{
  "num_hidden_layers": 10,
  "head_dim": 64,
  "norm_place": "pre",
  "qk_norm": true,
  "attn_scale": 0.125,
  "init": "normal",
  "init_std_o": 0.0,
  "lr_mult_o": 1.03,
  "lr_head": 0.00486,
  "decay_fraction": 0.45,
  "train_tokens": 130400000,
  "max_steps": 8817
}
Each number is 128 + 24 x the weight over its row's rms, rounded and kept within 0 to 255. Layers, rows and columns count from 0. The size above them is the row's rms in percent of the matrix's.

# layer 2 MLP down (transposed), 640x160, rms 0.175, rows 497-518, columns 0-159
size [ 90 125 108 110 101 105  95  99 104  95  95 107 108  92  91 104 103  99  88 100  89 106]
[[139 146  99  95 112 126 113 109  80 145 128 149 140 161 126 160 120 126 116 119 122  70 121 126 133 159 159  99 165 156 121 144 145 112  98 133 118 118 160 116 150 157 119 139 110 134 140 116 149 131 156  87 159  81 130 133 159  97 123 140 162  81 115 142 127 133 120 125 167 198 166 150  96  83 165 150 107 116 132 130 125  99 183 115 122 111 138 105 127 120 119 138 139 139  98 118 171 123 129 129  96 114 131 118 108 123 148 159 132 109 105  81 131 128 131 157 115 139 135 144 139 124 143 120 138 117 140 125 131  99 137 125  98  87 187 104 196 123  76  92 147 122 113 115 105 135 115 121 134 122  80  95 186 125 148 141 115 160 116 143]
 [ 73 160 120 117 136 112 126 132 114 129 125 154 121 110  97 124 154 117 125 124 115 117 124 104  73 116  97 143 181 134 121 130  63 116 156 130 122 134 117 100 111 136 115  90 140 177 107 144 117 148 105 104 134 153 149 107 122 112 113 132 148  79 148  89  98 143  96 175 141 123 109 123 124 142 138 206 142 122  82 134 130 178 149 123 115 119 123 140 115 130 134 130 151 117 133 165 134  79  99 144 181 146 143 204 130 151 104 115 103 123 136 129 119 142 176 139 121 134 120 112 106 128 146 149 116 128 163 165 135 112 151 109 157 134 148 118 149 141 127 117 164 125 116 114 166 117 110 156 144 130 111 163 104 111  72 118 137 163 145 143]
 [132 126  83 115 113 137 156 118 132 137 107 110 138 119 147 199 122 150 126 109 109 137 104  77 141 140 142 121 152 148  96  88 160 109  81 149 134 161 166 139 111 134 118 106 159 138 108 103 147 115  96 166 144 107 137 136 125 158 127 151 156 170 104 133 155 140 135 151 124 146  79 129 135 170  95 132 104  58 146 150 153 132 157  86 104 154  98 140 112 132 148 145 136 149 124 156 141 108 115  98 159 128 120 123 119 115 118 144 103 141 164 137 129 165 164 124 141 134 123  87 107 135 126 153  89 132 108  84  92  99 100  99 108 107 104 140 108 174  85 135 155 119 148 151 126 130 161  95 116 106 153 129 161 137 147 105 110 127  87 132]
 [122 124 156 144 147 157 123  76 112 122  99 176 137 136 148 124 108 132 117  35 148 127 136 135 116 138 113 117 114  94  92 134  93 123 122 149 132 170 161 132 150 144 129 107 127 140 152 103 165 119 142 128 172 114 102 124 123 119 164 129 116 114 140 141 130 116 134 100 119 135 154 154 112 124 155 185 125 139 103 153 124 145 116 113  95  96  65 153 132 125 101 144 146 134  78 157 125 161 124  80 105 119 122 111 151 166 122 130 138 147 112 110 166 143 203 142  81 159 107 133 123 126 115 150 118 112 143 106 109 115 103  98 166 137 136 103  98  81 116 140 122 133 134 149  90 149 118 151 135 161 103 146 172 133 108 117 103 118 142 125]
 [179 155 155 149 103 170 111 103 142 146 121 164 102 133 117  97 149 186 135 181 145 140 146 126 151 139 139 122 159 111 151 131 114 134  87 138 110 120 153  88 111  96 137 123 151 133 100 138 141 157 121 124 109 136 148  87 110 129 141 120 120 134  96 126 125 109  88 108 134 153 158 140 117 107 111 152 136 113  89 140 128 158 110 109 118 164 118 142  85 148 147 184  92 129 113 125  85 157 126 133 118 154 138 139 134 166 132 137 101 126 139 112  95 108 137 160 103 142 104 100 108 124 159 118 124 120 132 149  62 100  82 103 113 158 165  91 102  65 105 163 152 114 136  77 134  97 129 138 145 137 104 115 160 133 144 116 116 156 142 143]
 [118 115 123 148 144  95 115  64 152 134 171 111 108 115 136 113 154 131 128 110 112 178 139 161 115 142 120 130 127 141 158 155 158 155  79  95 124 155 123 168 123 110 116 131 181 100 132 147 128 135 178 206 118 126 120  92  78 147 152 104 182 123 138 100 159 167 103 106 121 132 112 145 147  75 141 122 114 124 142 122 145 137 121 106 142 147 135 105 169 118 125 156 108 131 157  97 122 142 126 112 156 157 120 133  99 155 171 131 145 106 144 112 126 112  97  73 172 121 117 126 105 107 141 116 106 129  95 115 148 159 127 103 125 108  83 114 124 137 116 159 115 140 104 128  92 133 109 118 173 140 117  92 119 139 136 132 134 109 154 107]
 [116 166 128 118 136  93  98 128 126 153  99  95 154 120 106 151 165 160 118  96 103 131 136 112 148 119 119 162 160 185 149 105 139 115 159 114 153 127 144 154  93 165 123 123 123 115 140 159 157 133 138 125 106 144 110 162 154 144 138 123 142 128 143 132 153 107 137  96 119 150 137 162 125 125 151  97 134 149 159  96 134 123 107 122 108 163 114 125 131 137 128 136 112 137 167 131 137 109 139 128 129  65 140 120 106 101  74  95 104 128 164 122 113 149  95 104 125  88 119 159  93  77 186 148 162 130 166 100 162 188 127 140 117 118 102 167  87 106 122 116 116  88 103 146 159  78 137 106 104 168 130 111 147 131 119 137 145 115 114 151]
 [165 135 135 120 135 115 159 112  64 114 164 152 137  78 110 137 116 137 148 126 135 131 139 111 144 137 119 132 118 102 153  77 155 125 190 123 156 156 112 108  92 111 161 114 108 134 129 151 125 132 146  95 117 116 121 152 179 150 107 101  89 101 157  99 119 136 124 107 124 134  92 120 142 138 132 101  69 125  95 160 120 140 118 145 104 124 111 126 130 142 105 155 118 152 124 127 104  90 133 146 160 117 142 124  67 132 148 139 167 116  98 132  94 140 102 102 102 125 166 116 124 154 167 169 147 110 165 108 150 146 135 135 159 148 117 128 159  93 122 163 140 145 126 135 164 139 108 131 164 192 152 112 123 104  83 123 134  87 107 120]
 [136 156 169 143 119  92 101 151 146 157 114 111 113  76  95 111 156 113 141 126 134 151 129 155 142 161 137  98 119 146 122 140 117 188 140 128 139 141 103 119 178  93 116 119 136 146 155 125 125 106 118 115 115 133 146 117 109 114 199 129 145 114 158 123 165 122 110 127 135 123  96 166 121 106 105 113 108  98 174 144 141 123 136 121 139 215 128 114 160 116 157  77  83 175 144  96 120  82 113  75 137  85 106 121  97 113 126 127 153 139 143 123 167 102 110 115  99 116 128 119 170 124 116 153 157 109 116 109 119 137 142 161 137 119 143 120 132 137 137 165 137 136 102  84 138 101 126 127  86 129 151 104 146 123 110 154 111 127 144 112]
 [124 149 110 111 142 134 165 118 184  77 134  76 130 131 150  98 134  99 123 105 126 129 127 154 125 141 112 136 147 145 105 133 120 134 137 111 118 127 133 117 155 153 115  76 170 124 109 165 145 116 114 120 168 133 109 136 133 108 106 161 103  46 101 132 135 121  98  97 130 166 144 117 111 108 122 156 144 112 142 155 123 122 105 122 157 111 122 150 131 151 113 130  96 147 103 159 143 119 168 105 103 155 111 102  98 113 164 154 117 132 119 136 168 155 166 148  81 133 156 149 127 155 131  84 111 141 120 126 123 110 107 154 133 107 126  96  54 135 179 114 157 130 116 125 137 108 162 117 129 115 131 153 107 147 139 149  77 184 110 149]
 [111 119 157 103 128 167 138 171 125 105 133 139 111 139 113 138 119 139 116 179 111 123 180 122 163 142 148  91 107 136 121 142 119 133 134 125 142 136 162 150 124 139 101 119 108 102 163  88 149 133 108 128 120 150 134 149 154 143 105 127 105 110 132 125 137 142 109 123 138 161 131 163 154 111 131 164 147 169 102 134 156 116 149 152  94 129 138  90 120 134 106 114 129 169 124 136 118 111 104  96 109  68 142 128 172 119 134 110 157 112  96  68 125 113 159 159  53 151  91 125 166 123 151 151 163 126 155 117 128  99  90  69 121 115 136  78 133 168 121 141 147  90 137 118 149 137  98 163 127 147 102 114 145  83 115 117 153 156 126 137]
 [141 140 129 115 135 108 149 113 117  65 120 145  98 129 124 108 133  86 117 124 125 120 155 100 107 123  96  75 127 155 141 140 193 121  95 172 142 155 164  97 134 118 150 157 101 119 104 144 138 168 126  97 131 109 128 154  86 126 131 147 133 122 141 139  91 127 148 130 122 136 146 151 133 128 128 141 155 135 209 105 138 120 152 105 108 113 142 165 124 135  85 138 105 156 107 154  95 109 163 151 149 161  95 107 118  99 152 148 106 137 158 139 141 173  79 117  67 134 130 136 164 124 155 115 147 132 152 138 165  90 159 136 114 124 124 105 109 125 109 128 106 113 127 121 137 135  64 152 117 104 100 153 118 136 112 169 126 148 147 124]
 [168 131 139 166 135 139 138 133 139  81  87 125 136 126 109 101 192 157 108 105 121 137  98 145 130 128 121 101  96 127 161 148 145 120 100  89 159 153 146 110 132 121 151 133 156 134 143 118 129 102 129 142 175 146 136 117 148 162 144 117 141 114 134 134 126 104 134 130 113  97 121  94 150 135 188  90 166 132  86 129 110 130 109 143 147  90  74 154 100 102 102 122 180  99 161  94 112 147 133 126 120 120 123 110 134 112 105 161 135 147 108 142 133 152 103 145  99 145  83 158  96  95 126 120 135 149 164 120  96 164 121 121 127 162 120 137 155 129  79 109  96 120 146 136 142 155 115 126 111 142 142 126 139 185 135 127  95  68 167 102]
 [ 77 108 149 150 156 138 129 110 144  89  97 116  99 104 121 154 149  97 107 182 102 126 120 100 118 121 115 127 112 160 134 122  98 130 119  98 162 125 103 120 123 169  80  98 121 129 129 148 116 187 138 143 148 115 144 122 156 129 135 169  85 107 153 144  95 114 105 119 138 117 161 115 154 138 152 127  89 104 149 104 158 144  92  67 115 153  73 136 138 164 137 123  98 157  89 128 117 104 121 126 151 148  89 148  77 152 121  91 112 146 155 138 136 148 125 134  90 179 129 136 115 130 144 171 112 168 163 113 163 167 121 117 159 141 149 151 119 151 123 151  98 148 142 144 140 112 136 151 138 108 108 103 108 121 140 141 123 155 128 119]
 [141 136  95 125 135 151 136 142 147 145 157 119 150 133 135 115 145  94 171 111 121  75 121 113 123 105 131 134 148 108 128 115  83 137  95 117 133 138 150 212 111 165 129  79 125 143 132 141 111 112 109 181 101  90 108 127 133 173 147 109 161 135 122 163 122 142 153 121 139 112 145 140 140 137 162 141 119 138  59 152 164 134 131  98  94 135 114  99 149 159 142 109 116 116 120 115  91 135  92 141 138 150 121 115  94 163 109 178 125 117 121 122 121 174 116 143 124 127 145 117 113 128 104  98 153 135 120 141 126 145  89 152 126 145 116 120 117  88 123 111 125  48 124 134 171 149 143 126 105 110 138 169 104 154 121 128 112 146 159  75]
 [117 123 146 145 122 133 122  85 104 146 158 144 147 125 184 123 118  87  89 169 151 112 122 140 106  73 123  82  76 146 129 138 141 162 139 141  79 134 177 128 144 116 145 115 135 132 156 149 151 105 155 146 114 120 126 105 157 121 145 109  96  87 130 111 143 107 130  95 106 128 161 126 115 143 128 140 113 132 144 155  84 103 144 189 147 164  94 104  90 136 179 147 161 105 150 138 142 107 113 123  79 127 129 100 136 177 150 127 124 103 149 106 119 151 116 145  96  98 134  77 106 118 144 140 120 136 158 154 131 155 148 124 118 134 139 111 159 117  72  89 128  78 159 123 132 159 133 158 145 117 129 128 136 151 103 129 125 137 125 130]
 [151 149 112 124 145 127 126 118 126 141 175 101 134  99 177 131  97 158  85 131 149 144 179 149 128 140 103 109 111 130 114 118 119 125  85  99 126 113 129 146 155 181 122 142 126 131 106 143 132 115 136 149 140 129 135 116 107 124 105 143 108 118  99 155 135 156  81 102 162 104 130 120 160 130  97 124 170 123 105 132 148 140 171 105 105 196 143  84 129 116 105 123 164 130 115 159 130 130  83 129 107 154 102 115  60  87 102 125 109 169  77 131 136 139  91 154 102 125 148 131 147 108 103 133 167 113 147 148 130 152 121 146 128  98 143 168 154 101 113 159  92 161  88 113 122 130 128 118 118 137 166 141 133 137 143 158  82 148 144 143]
 [104 118 152 145 109 108 128 134 114 117 100 131 168 122 125 124 121 127 126  92 136 183 114 173 108 122  91 138 116 152 133 159 150 138  86 152 126 106 115  77  90  99 106 144 159 173 116 137 156 121 139 134 166 129 136 132 101 160 107 148 109 115 137 140 113 139 129 120  66 127 120 134 123 134 122 112 114 175 183 172  86 161 160 137 145 129  92 170 130 161 109 129 152  93 161 148 115 103 132 130 133 125 143 109 124 146 115 123 151 153 106 178 143 131 162  95 124 116  59  84  95 110 103 117  94 162 132 117 131 131 109 132 121 122  75 132 134 132 117 135 132  81 111  94 133 125 100 133 122 141 156  92 130 162 122 125 156 142 151 165]
 [184 138 136 113 167 160  98  94 136  95 144 133 121 103 141 158 114 161 159 111 135 172 151 133  90 160 126 135 122 139 139 123  83 125  94 141 154  96 105 115 125 139  99 144 151 126 110 125 120 143 156 147 144 111  94 110 112 124 142 129 146  99 118 130 125  94 160 125 176 121 166 102  98 122 103  80 103 127 145 134 106 154 149 107 133 100 141 118 119  81 117 133  92  89  93 136 116 109 139 121 127 136 149 115 124 119 143  75 124 170 125 167 103 142 121 125 134  93 102 121 159 157  95 135 135 156 120 119 119 129 115 126 178 114 142 143 152 171 132 124  94 161  80 210 129 104 147 145 103 166 148 124 134 152 108 155 113 162 142 126]
 [124 157 101 150 133  77 129 142 121 124 139 152 133 139 131 112 123 126 139 185 131  85 121 115 130  83 193 139  82 137 123 106 136  73 181 122 123 143 126 105 137  83 172 110 107 130 120  79 138 136 122 109 113  98 135 136 115 138 104 116 148 129 133 118 109 102 137 140  88 108 155 113 160 150 118 157 108 106 185 123 129 160 129 132  85  96 146 148 136 159 162 126 103 164 153 154 141 137 171 133 151 129 123 165 114 113 130 133 123 132 117 178 136 114 147 110 169  93 151  98 178 167 125 162 122 126 113 106 115 113  98 112 155 163 134 110  71 145 151  97 136 107 135 148 118  90 112 153  98 116 115 140 123 121 135 137 121 122 161 135]
 [110 116 114 115 136 130 155 144 140  82 116 149 134 130 114 108  95 158 112  96 152 165 114 114 156 117 159 143 102 101 121 131 121 132 136 152 113 161 140 127 135 124 163 143 144 133 130 134 124 106 127 155 100 156  42 145 136 134 168 142  92 148  96 129 120 170 147 133 128 114 146 131 133 122  78 107  66 182 121 117 130 119 143 148  91 126  96 127 197  77 156  99 130 102 134  93 124 140  98 128 146 134 127 102 122 117 115 146 138  80 147  98 136 126 126 110 107 137 163 144 108  90 125 152 152 136 122 139 142 106 184 134 144 142  93 127  87 148 112 191  90 151 132 112 120 126  79 115 129 132 115 152 153 116 147 129 137 159 117 132]
 [123 136 116 110 145 122 137 142 123 136 119 141  94 141 136 112 116 182 124 117 143 134 165  99 148 154 160 141 120 113 136 114 126 156 118 117 139 137 164  99 139 129 113  95 145 121 133 133 110  97 122 123 101 192 155  98 103 138 104 138  86 116  83 145 110  83 141 135 125 109  95 133 133  82 123  97 186  81  22 142  96 145 148 136  94 107 124 129 183 143 105 161 110  72 145 104 135 165 140 162 135 147 149 154 137 132 142 125 124 163 138 122 150 157 101 144 144 159 146 118 130 153 129 150 140 124 112 139 133 118  90 113 109  91 126 114 106 135 159 134 149  96 145 111 134 134 148 142 103 111 108 121 135 168 165 104 142 132 132 151]]
# layer 2 MLP up, 640x160, rms 0.34, rows 498-518, columns 0-159
size [120 110 108  99 109  93 105 100  95 106 105 109  95  91 106  92 107  89  99  86 103]
[[146 193 134  92 126 148 123  92 142 142 128 107 129 156 100 131 130  99 170 122 166 110 119  85 133 101 152 155 169 179 127  77 124  88 135 131 123  95 114 187  80 139 104 133 154 141 140 125 130 113 139  87 147 145 145 124 117 108 153 116 170  80 109 136  78 114 113 133 141 126 145 120 124 115 133 175 123 146 136 166 127 163 144 138 108 123 147  82 132 136 151 167 122 173 137 103 138  58 149 115 105 131 140 128 128 161 115 117  87 117 145 124 135  97 105 151 119 123  90 138 104 130 161 140 122 123 137  76 158 139 128 117 127 140 141  86 140 121 140 141 154 162 108 135 114 105 129  99 117 124 112  89  95 127 130 120 128 154 146 152]
 [129 133 131 146 146 134 122 125  98 105 128  89 151 118 171 124 110 179 165  83 132 117 132 139 147 112 123 103 129 157  78 115 127 140 161 106 117 108 128 127 123 130 158 111 132 108 121 162 170 151  87 131  85 150 138 156 143 113 169 116 115  89 149  88 170 136 138 115 113  90 157 101 138  90 131 152 127 171 147 176 102 142 129  98  89 187 129 119 115 123 125 145 126 108 126 153 138 118  81 107  88  97 109 131 129 105 161 106 159 161 165 157 152 115  95 116  90 104 140 141 125 141 192 135 125 136 164 119 124 168 135 111 102 134 128 103 138 124 146  89 165 128 150 117 134 142 122 147  87 115 150  98 108 135 133 129 166 145 149 143]
 [120 133  71 163 115 117  96 116 106 149 139 144 106 120 104 164 107 156 146 180 138 130 122 104 157 161  73 104 155 114  75 144  98 140 127 108 113 145 129  80 135  94 128  97 147 124 142 147 120 105  86 125 110 115 158 138 130 107 126  81  93 100 139 108 131 116 110 176 121 114 151 146 116 151 145 135 124 142 134 160 144 122 121 105 105 147 179 137 122 121 159 152 148 150 123 114 154 111  92  88 119 166  97 135 123 142 174 127 107  81 110 133 142 129 160 106 137 157  94 118 177 136 130 125 134 122  96 117 147 120 120 114 131 192 134 110 137 128  97 129 163 163 175 136 108 134 124 142 129 121 103 131  74 132 176 125 111 140 102 145]
 [102 116 106 185 108  94 130 134 122 134  96  76 116 143 127 139 134 155 150 111 123 103 136 124 147 156 122 174 108 114  94 117 137  96 169 137 153 124 119 115  44 134 143 163 110 120 163 110 134 105 111 143 134 158 117 113 132 130  97  78  98 118 134 117 142 138 128 118 126 104 111  73 127 155 123 119  74  85 145  93 122 111 103 128 162 115 136 133  98 132 124 120 162 111 152 132 112 105  82 175 101 139 124 135 134 150 138 121 155  81 121  93 132 146 122 119 140 126 123 133 160 107 120 143 157 159 135  79 167 142 151 117  95 103 130 138  90 101 168 122 110 148 105 177 128 134 130  99 109 108 120 153 122 105 151 139  89 170 115 140]
 [135 138 145 106 137 158 126 123 126 127 145 132 122 109  87 173 132 154 166 159 122 141 135 143 125 106 133 158 107 111  85 173 111 161 158  89 109 189 125 154 136 169  83 140  97 112 151 116 112 116 137  46 120 107 139 170 171  98  90 150 121 131 152 131 114 103 155 117 137 107 144 115 116 141  80  94 133 125 156 144  84 137 123 126 118 141 134 167 115 109 151 157 116 113 115 122 125 115 149 137 111 137 180 160 113  76  94  87 125 125 153 153  92 152 149 139 144 121 134 112 130 123 125 153 126 145 146 120 154 120 128 114 169 155  82 100 115 113 123 122 101 157 133 151 129 137 151 108 149 113 152 139  81 129  97 110 116 175 140 127]
 [186 151 105 136 100 159 158 189 163 124 150 112 103 137  76 152 177 150 128 127 104 155 102 103 120 141 113 123 125 131 151 124 125 128  89 115 160 105  61 158 156 121  82  85  85 123 132 167 124 126 129 119  93 116  68 106 165 125 135 110 136 112 118 124 115 117  93  87 105 131 143 156 133 113 162 112 117  98 121 110 128 125  76 122 164 158 130 165 128 130 136 128 119 123 128 122 135 122 140 134 152 126 137 154 117  86  90 145 143 184 117 126 113 134 128 170 123 115 129  97 191 111 143 129 128  98 147 110 157 123 145 110  94 110 169 101 144 157 127 118 150 113 106 134 127 136 108 165 110 143 129 115 144 111 119 106 134 115 125 143]
 [127 136 152 125 120 149 124 103 100 112 149 127 132 145 150 133 125 122 117  82 117 158 175 150 128 139 188 113  68 143 141 169 106 120 118 105 147 120 105 112 158 124 149  97 137 154 123  76 127 166 130  96 104 117 139 123 125 152 153 126  94 126 103 180 113 103 145  97 133 149 101 134 134 122 141 114 121 115  97  98 143 133 151 164 169 110 102 164 139 117 114  82 107 107 147 157 156 103  96 126 165  73 136 155 174 150 108 119 187 123 134 130 109 145 155 119 117 127 102 138 144 171  94 135 143 122 159 122 106 118 123 155 145 138 143 155 140 116  98  93 139 151 140 148  98 137 161 169 120 116  82  99  98 101 150 114 119 135 128 169]
 [146 132 125 125 125 128 141 145 134 134 152 131 174 135 164 145  88 140 145  74 137 117 132 132 110  92 115 127 157 127 109 127 132 115 157  80 113 133 110 137 144 143 131 122 142 114  79 128 133 138 104 118  83 116  92 149 188  94 149 125 139 141 137 124  66 130 171  99 146  84 137 132 139 134 135  79 125 100 111 128 131 116 163 125 168 193 133 125 116 117 121 110 100 132 113 164 123 132 112 117 138 124 126 114 168 119 147 127  97 183 142 164 125 147  80 117 118 115 141 124 170 166 141  48 125 132 135 147 178  95 154 149 118 141 138 107  86 151 135 156 101 142  93 138 143 140 117 129 141 108 132 130  96 135 100  86 120 105 131 137]
 [157 175 133  95  94 146 119 111 127 106 130 152 159 181 102 134 121 149 122 102 143 112 124 135 106 109 140 125 123  79 124 132 141 126 115 160 130 155 129 178 159 131 133 101 100 121 127 139 116 137 117 142 130 127 136 158 135 127 135 154 128  81 154 113 139 149 136 153 167 157 142 111 119 123 139  99 155 126 176 136 169 139 154 121 166 123 128 131 169 184 138 184 120 165 141 170 153 112  97 110 114  95  89  77 151  85 125 141  98 121 115 143 136 150 121 118 123 127  88 127 166 125 134 124 141  81 109 121 110 117 103 118  72  80 144 101 131 115 177 113 176 148 138 104 142 103  93 119 131 148 124  94 137 144 104 107 148 167 125 141]
 [171 137 150 148 146 120 128 149 155 114 111 130 100 146 141 156 128 110 131 133 121  70  98 145 116 105 129 179  77 131 133 128  63 167 119 110 114  99 129 148  97 105 100 135 148 155 127 144 118 138 112 115 113 146 127 131 114  87 123 142 137 155 130 150 105  80 125 108 147 114  96 127 100 130 109 143 180 163 138 153  93 126 120 139 118 116  97 134 145 139 134 120 117 117 136 119 134 155 167 121 102 114 149 130 144 159 132 153 130 134 123 112 102 137 121  89 214 109 167 133 113 119  75 109 100 134 136 147  95 135 112 179 114 141 114 171 146 102 128 128 126 154 127 114 110 140 132 109 161 113 136 200 124 158 115 186 131 105 140 160]
 [ 96 142 112 155 143 117 102 138  94  95 154 160 115 125 115 155 140 129 182  99 112 104 124 128  92 124 157  83 118 135 155 143 133 123 107 138 150 120 102 133 139 119 101 144 140 149 127  92 166  70 172 104 106 139 101 112 104 133 140 134  95 139 143 125 140 165 155 131 155 147 150 137 131  57  75 198 122  52 132 143 181 151 157 142 131 102 123 119  88 138 120 125 118 128 119 144 132 120 164 119 116 108 100 108 109 136 136 160  91  95 141 115 160 134  97 106 154 116 107 124 155 126 134 110 111 114 154 106 121 171 144 165 136 135 123 121 157 172 132  87 105 124 145 133 108 117 113 110  97 128 120 153 125 112 139 129 103 104 104 117]
 [ 92 107 115 101 166 132 139 138 117 151 137 128 146 132 201 150 138  97 134 110 105 116 137 123 154 146 119 139 137 132 142 108 129 130 144 146  89 105 102 158 124 124 110 101  81 101 115 127 166 165  91  95  78 178 134  88 131  79 154 115 129 147 150 185 132 161 116 160 109 122 171 120 120 171 101 137 117 162 131 119 168 153 139 136 107 152 166 140 104 149 119 127 162 117 102 129 160 124 111 132 113 158 153 120 146 140 131 137 118 102 146 113 114  44 147  97 151 145 176 119 169 149 134 134 132 105 146 150 142 144 135 157 126  97 147 132 144 120 133 124 164 129 138  89 110 113 129 157 135 111 174 109 113 110 131 147 155 126 109 130]
 [112 108 107 144 155 108 149 121 136 143 124 161 146 116 135 145 130 104 139  98 154 117 100 130 131 129 109 149 163 160 121 103 100 131  86 111 156 126 119 141  89 107 130 139 131  86 134 120 128 149 126 139 120 140 134 117 131 124 124 143 129 140 147  99 147 126 137 142 180 129 148  98 155 173 135 162 130 116  91 147 149 131 124  83 121 153 108 137  69 152 148 135  99 156 115 159 174  74 108  98 121 139 148 101 104 141 128  93 130 148 130 112 211 131  83 113 133 150 137 134 165 148 188 110 142  90 124 111 159 171 149 142 179 117 118 120 142 157 111 147 105 157 161 108 130 117 194 129 145 105 149 120  95 112 172 146 121 124 111 128]
 [129 141 166  62  83 129 110 128 108 117 141 134 158 156 112  94 104 157 138 104 119 160 133 106 138 132 117  78  98 114 180 142 164 115 167 147 111 120 119  99 169 103 126 150 130  84 134 130  91 132 148 104 110 119 141 135  83 102 113 151 124  98 128  92 125 131  95 161  58 104 150 120 149 166 107 119 159 131 113 114  97 131 102 142 158 105 133 114 144 114  91 133 151 125 145 145 143 118 137 104 100 137 130 126 165 153 116 147 118 114 117  92 135 145  85 118 116 148 114  98 139 122 176 116  99 126 125 157 118  94 116 124 110 138 165 140 123 183 152 118 123 126 119 110 119  75 105 127 139 115 114 115 108 110 126 125 155 124  71  80]
 [147  72 118 141 115 114 125 110 117  70 146 141 100  95 126 140 115 134 123 133  98 121  60 121  95 146  78 159 114 151  95 135 163 112 122 121 121 110 140 158 149 145 139 125 150 120 145 137 129 133 157 149 108  90 138 126 123 143 108 111  83 147 155 139 139 119 135 104 129 135 140 218 164 150 130 141 125 136 126 129  88 152 130 119 135 163 142 196 158  93 132 115 153 121 146 163 161 101 143 116 159 135 145 139 118 116 149 127 127  95 139 114 115 157 106 104 106 132 143  58 107 120 127 122  99 125 106 115 156 130  79 143  86 124 119 111 117 123 102 114 117 108 132 152 124 142 149  99 103 139 151 117 125 143 129 172  93 152 130 183]
 [114 165 135 106 137 143 125 111  99 127 126  86 140 138 156 106  68 145 113 122 118 116 176 140 132 121 137 145 122 173 170 152 161 107  96 139 146 126  68 112 125 128  79 103  94 133 112 179 105 129 132 140  88 127 146  73 172 126 142 143 124 126 154  81 143 122 129 112 174 216  85 155 142 120 133 140 122 144 130 105 108 126 134 150 133 172 135 128 103 108 114 106 118 171 108 149 132 132 145 125 127 142  91 105 117 107 134 113  97 186 113 109 125 132 118 125 112 111 108 138 168 124 120 110 115  94 110 122 172 130 109 126 123 157 149 176 127 155 141 160 131 135 113  86 162 131 116 120 134 137 115 130  94 135 139 151 150 142 143 132]
 [102 126 138 139 127 149 178 136 148 103 170 138 125  85 150 150 153 150 133 121 115  95 101  97 113 104 126 124 182 145 141 133 119 140  98 138 140  76 126 111 162 146 161 147 130 119 105 117 108 113 152 109 141 159 194 136 130 118 131  90 112 143 111 150  66 152  91 116  89 119 172 128 119 160 152 131 111 139 153 113 116 118 101 167 145  95 162 128 127 132 111 125 122 111 130 137 156 132  94 125 122 128 135  89 127 125 150 162 129 103 111  98 109  83 142 170 153 175 166 158 156 148 144  96 159 120 120 158 139 106  98 135  97 157 104 148 129 126  86 139 119 138 115 108 109 117 172 156 118 120 149 103  78  94 134 112 134 105 104 112]
 [129 156 123 174  97  97 144 147 123 155 136 113  81 134 113 122 110  80  96 109 132 163 148 124 172 152 153 104 128 137 139 143 126  83  78 168 128 120 122 105  89  58 162 105 117 145 143 140 114 136 105 133 136 108  93 133 160 141 101 134 103 139 103 152 153 176 140  86  76 120  85 139 118 110 129 104 111 114 121 110  83 192 128 143 165 121 156 119 109 138 137 120 126 108 135 123 157 101 102 129 150 102 143 116 110 122 123 122 159 121 111 106 128 146 131  93 149 179 129 140 164 144 156 137 164 135 121 150 145 149 161 109 160 107  98  88 157  85 121 148  94 112 149 136 119 132  94 120 150 135 141 136 158 126 118 121 114 126 137 129]
 [165 112 111  83 116 139 126 132 125 152 138 153 132 116 129 136 130 120 145 128 109 110 152 127  49 129 139 127 100 121  72 133 203 116 105 103 163 161 131 155 131 169  81 140 131 147 138 128 114 156 172 138 121 136 110 100 120 141 166 157 106 133 144 143 111 155 135 126 114 158 142 135 132 107 143 124 101  86  94 129 168 103 100 118 154 116 129 129 150  74 128 113 148 132 137 139 133 128 163 117 129 116 148 134 123 105 136 104 140 184 161 123 108 146 120 133 135 130  90  79 100 105 146 111 163 114 143 133 123 133 114 146  73 127  96 142 115 161 123 169  97 145 110 138 121  97 145 132 141 133 129 100 104 189 156 186 111 110 154 119]
 [103 107 167  67 109 138  87 111 133 121 103 146 148 158 127 109 131 140 184 164 154 157 160 103 149 139 170 153 132 130  90 145 107 134  60 180 122 134 107 149 128 118 141 113 119 120  86 102 141 125 101 116 112 142 140  79 130 131  89 133 134 149 145 127 134 102 122 123 125  86 131 146 154 136 122 164 154 141 112  80 157 125 140 134 156 161 114 119 149 161 145 123  89 179 134 112 116 103  93 127 141 133 130 145 122 124 105  83 141 142 100 126 120  84 129 132 159 131 121 117 126 126  77 125  96 111 148 104 134 140 111 141  97 149 156 110 130  85 117 127 139 134 104  96 164 108 155 131 155  99  96 144 134 183 102 152 154 130 153 142]
 [163 121 116 119 120 123 116 134 110 147 132 123 107 168 141 111  81 114 108 132 122 111 109 154 111 145 145 129 137 118 137 165 168 130 127 159 150  87  92 134  89 150 125 131 119 129 119 108 196  78 149  70 129 130 129 121 149 153 121 140 129 118 123 111 150 165 163 122 114 141 138 143 101 142 112 134 150 121 125 120 125 162 139 141 156 132 165 105 154 112 175 136 115  91 114 172 137 116 151 140 115 166 147 174  88  97  92 141 117 137 136 126  97 141 133 127 143  86 145 142 106 146 155  99  85 122 188 111 130 147 124 181 106 138  84  95 149 106 110 117 110 150 161 181 131 129 128 131 189 131 138 134 144 145 118 161 114 107 149 169]]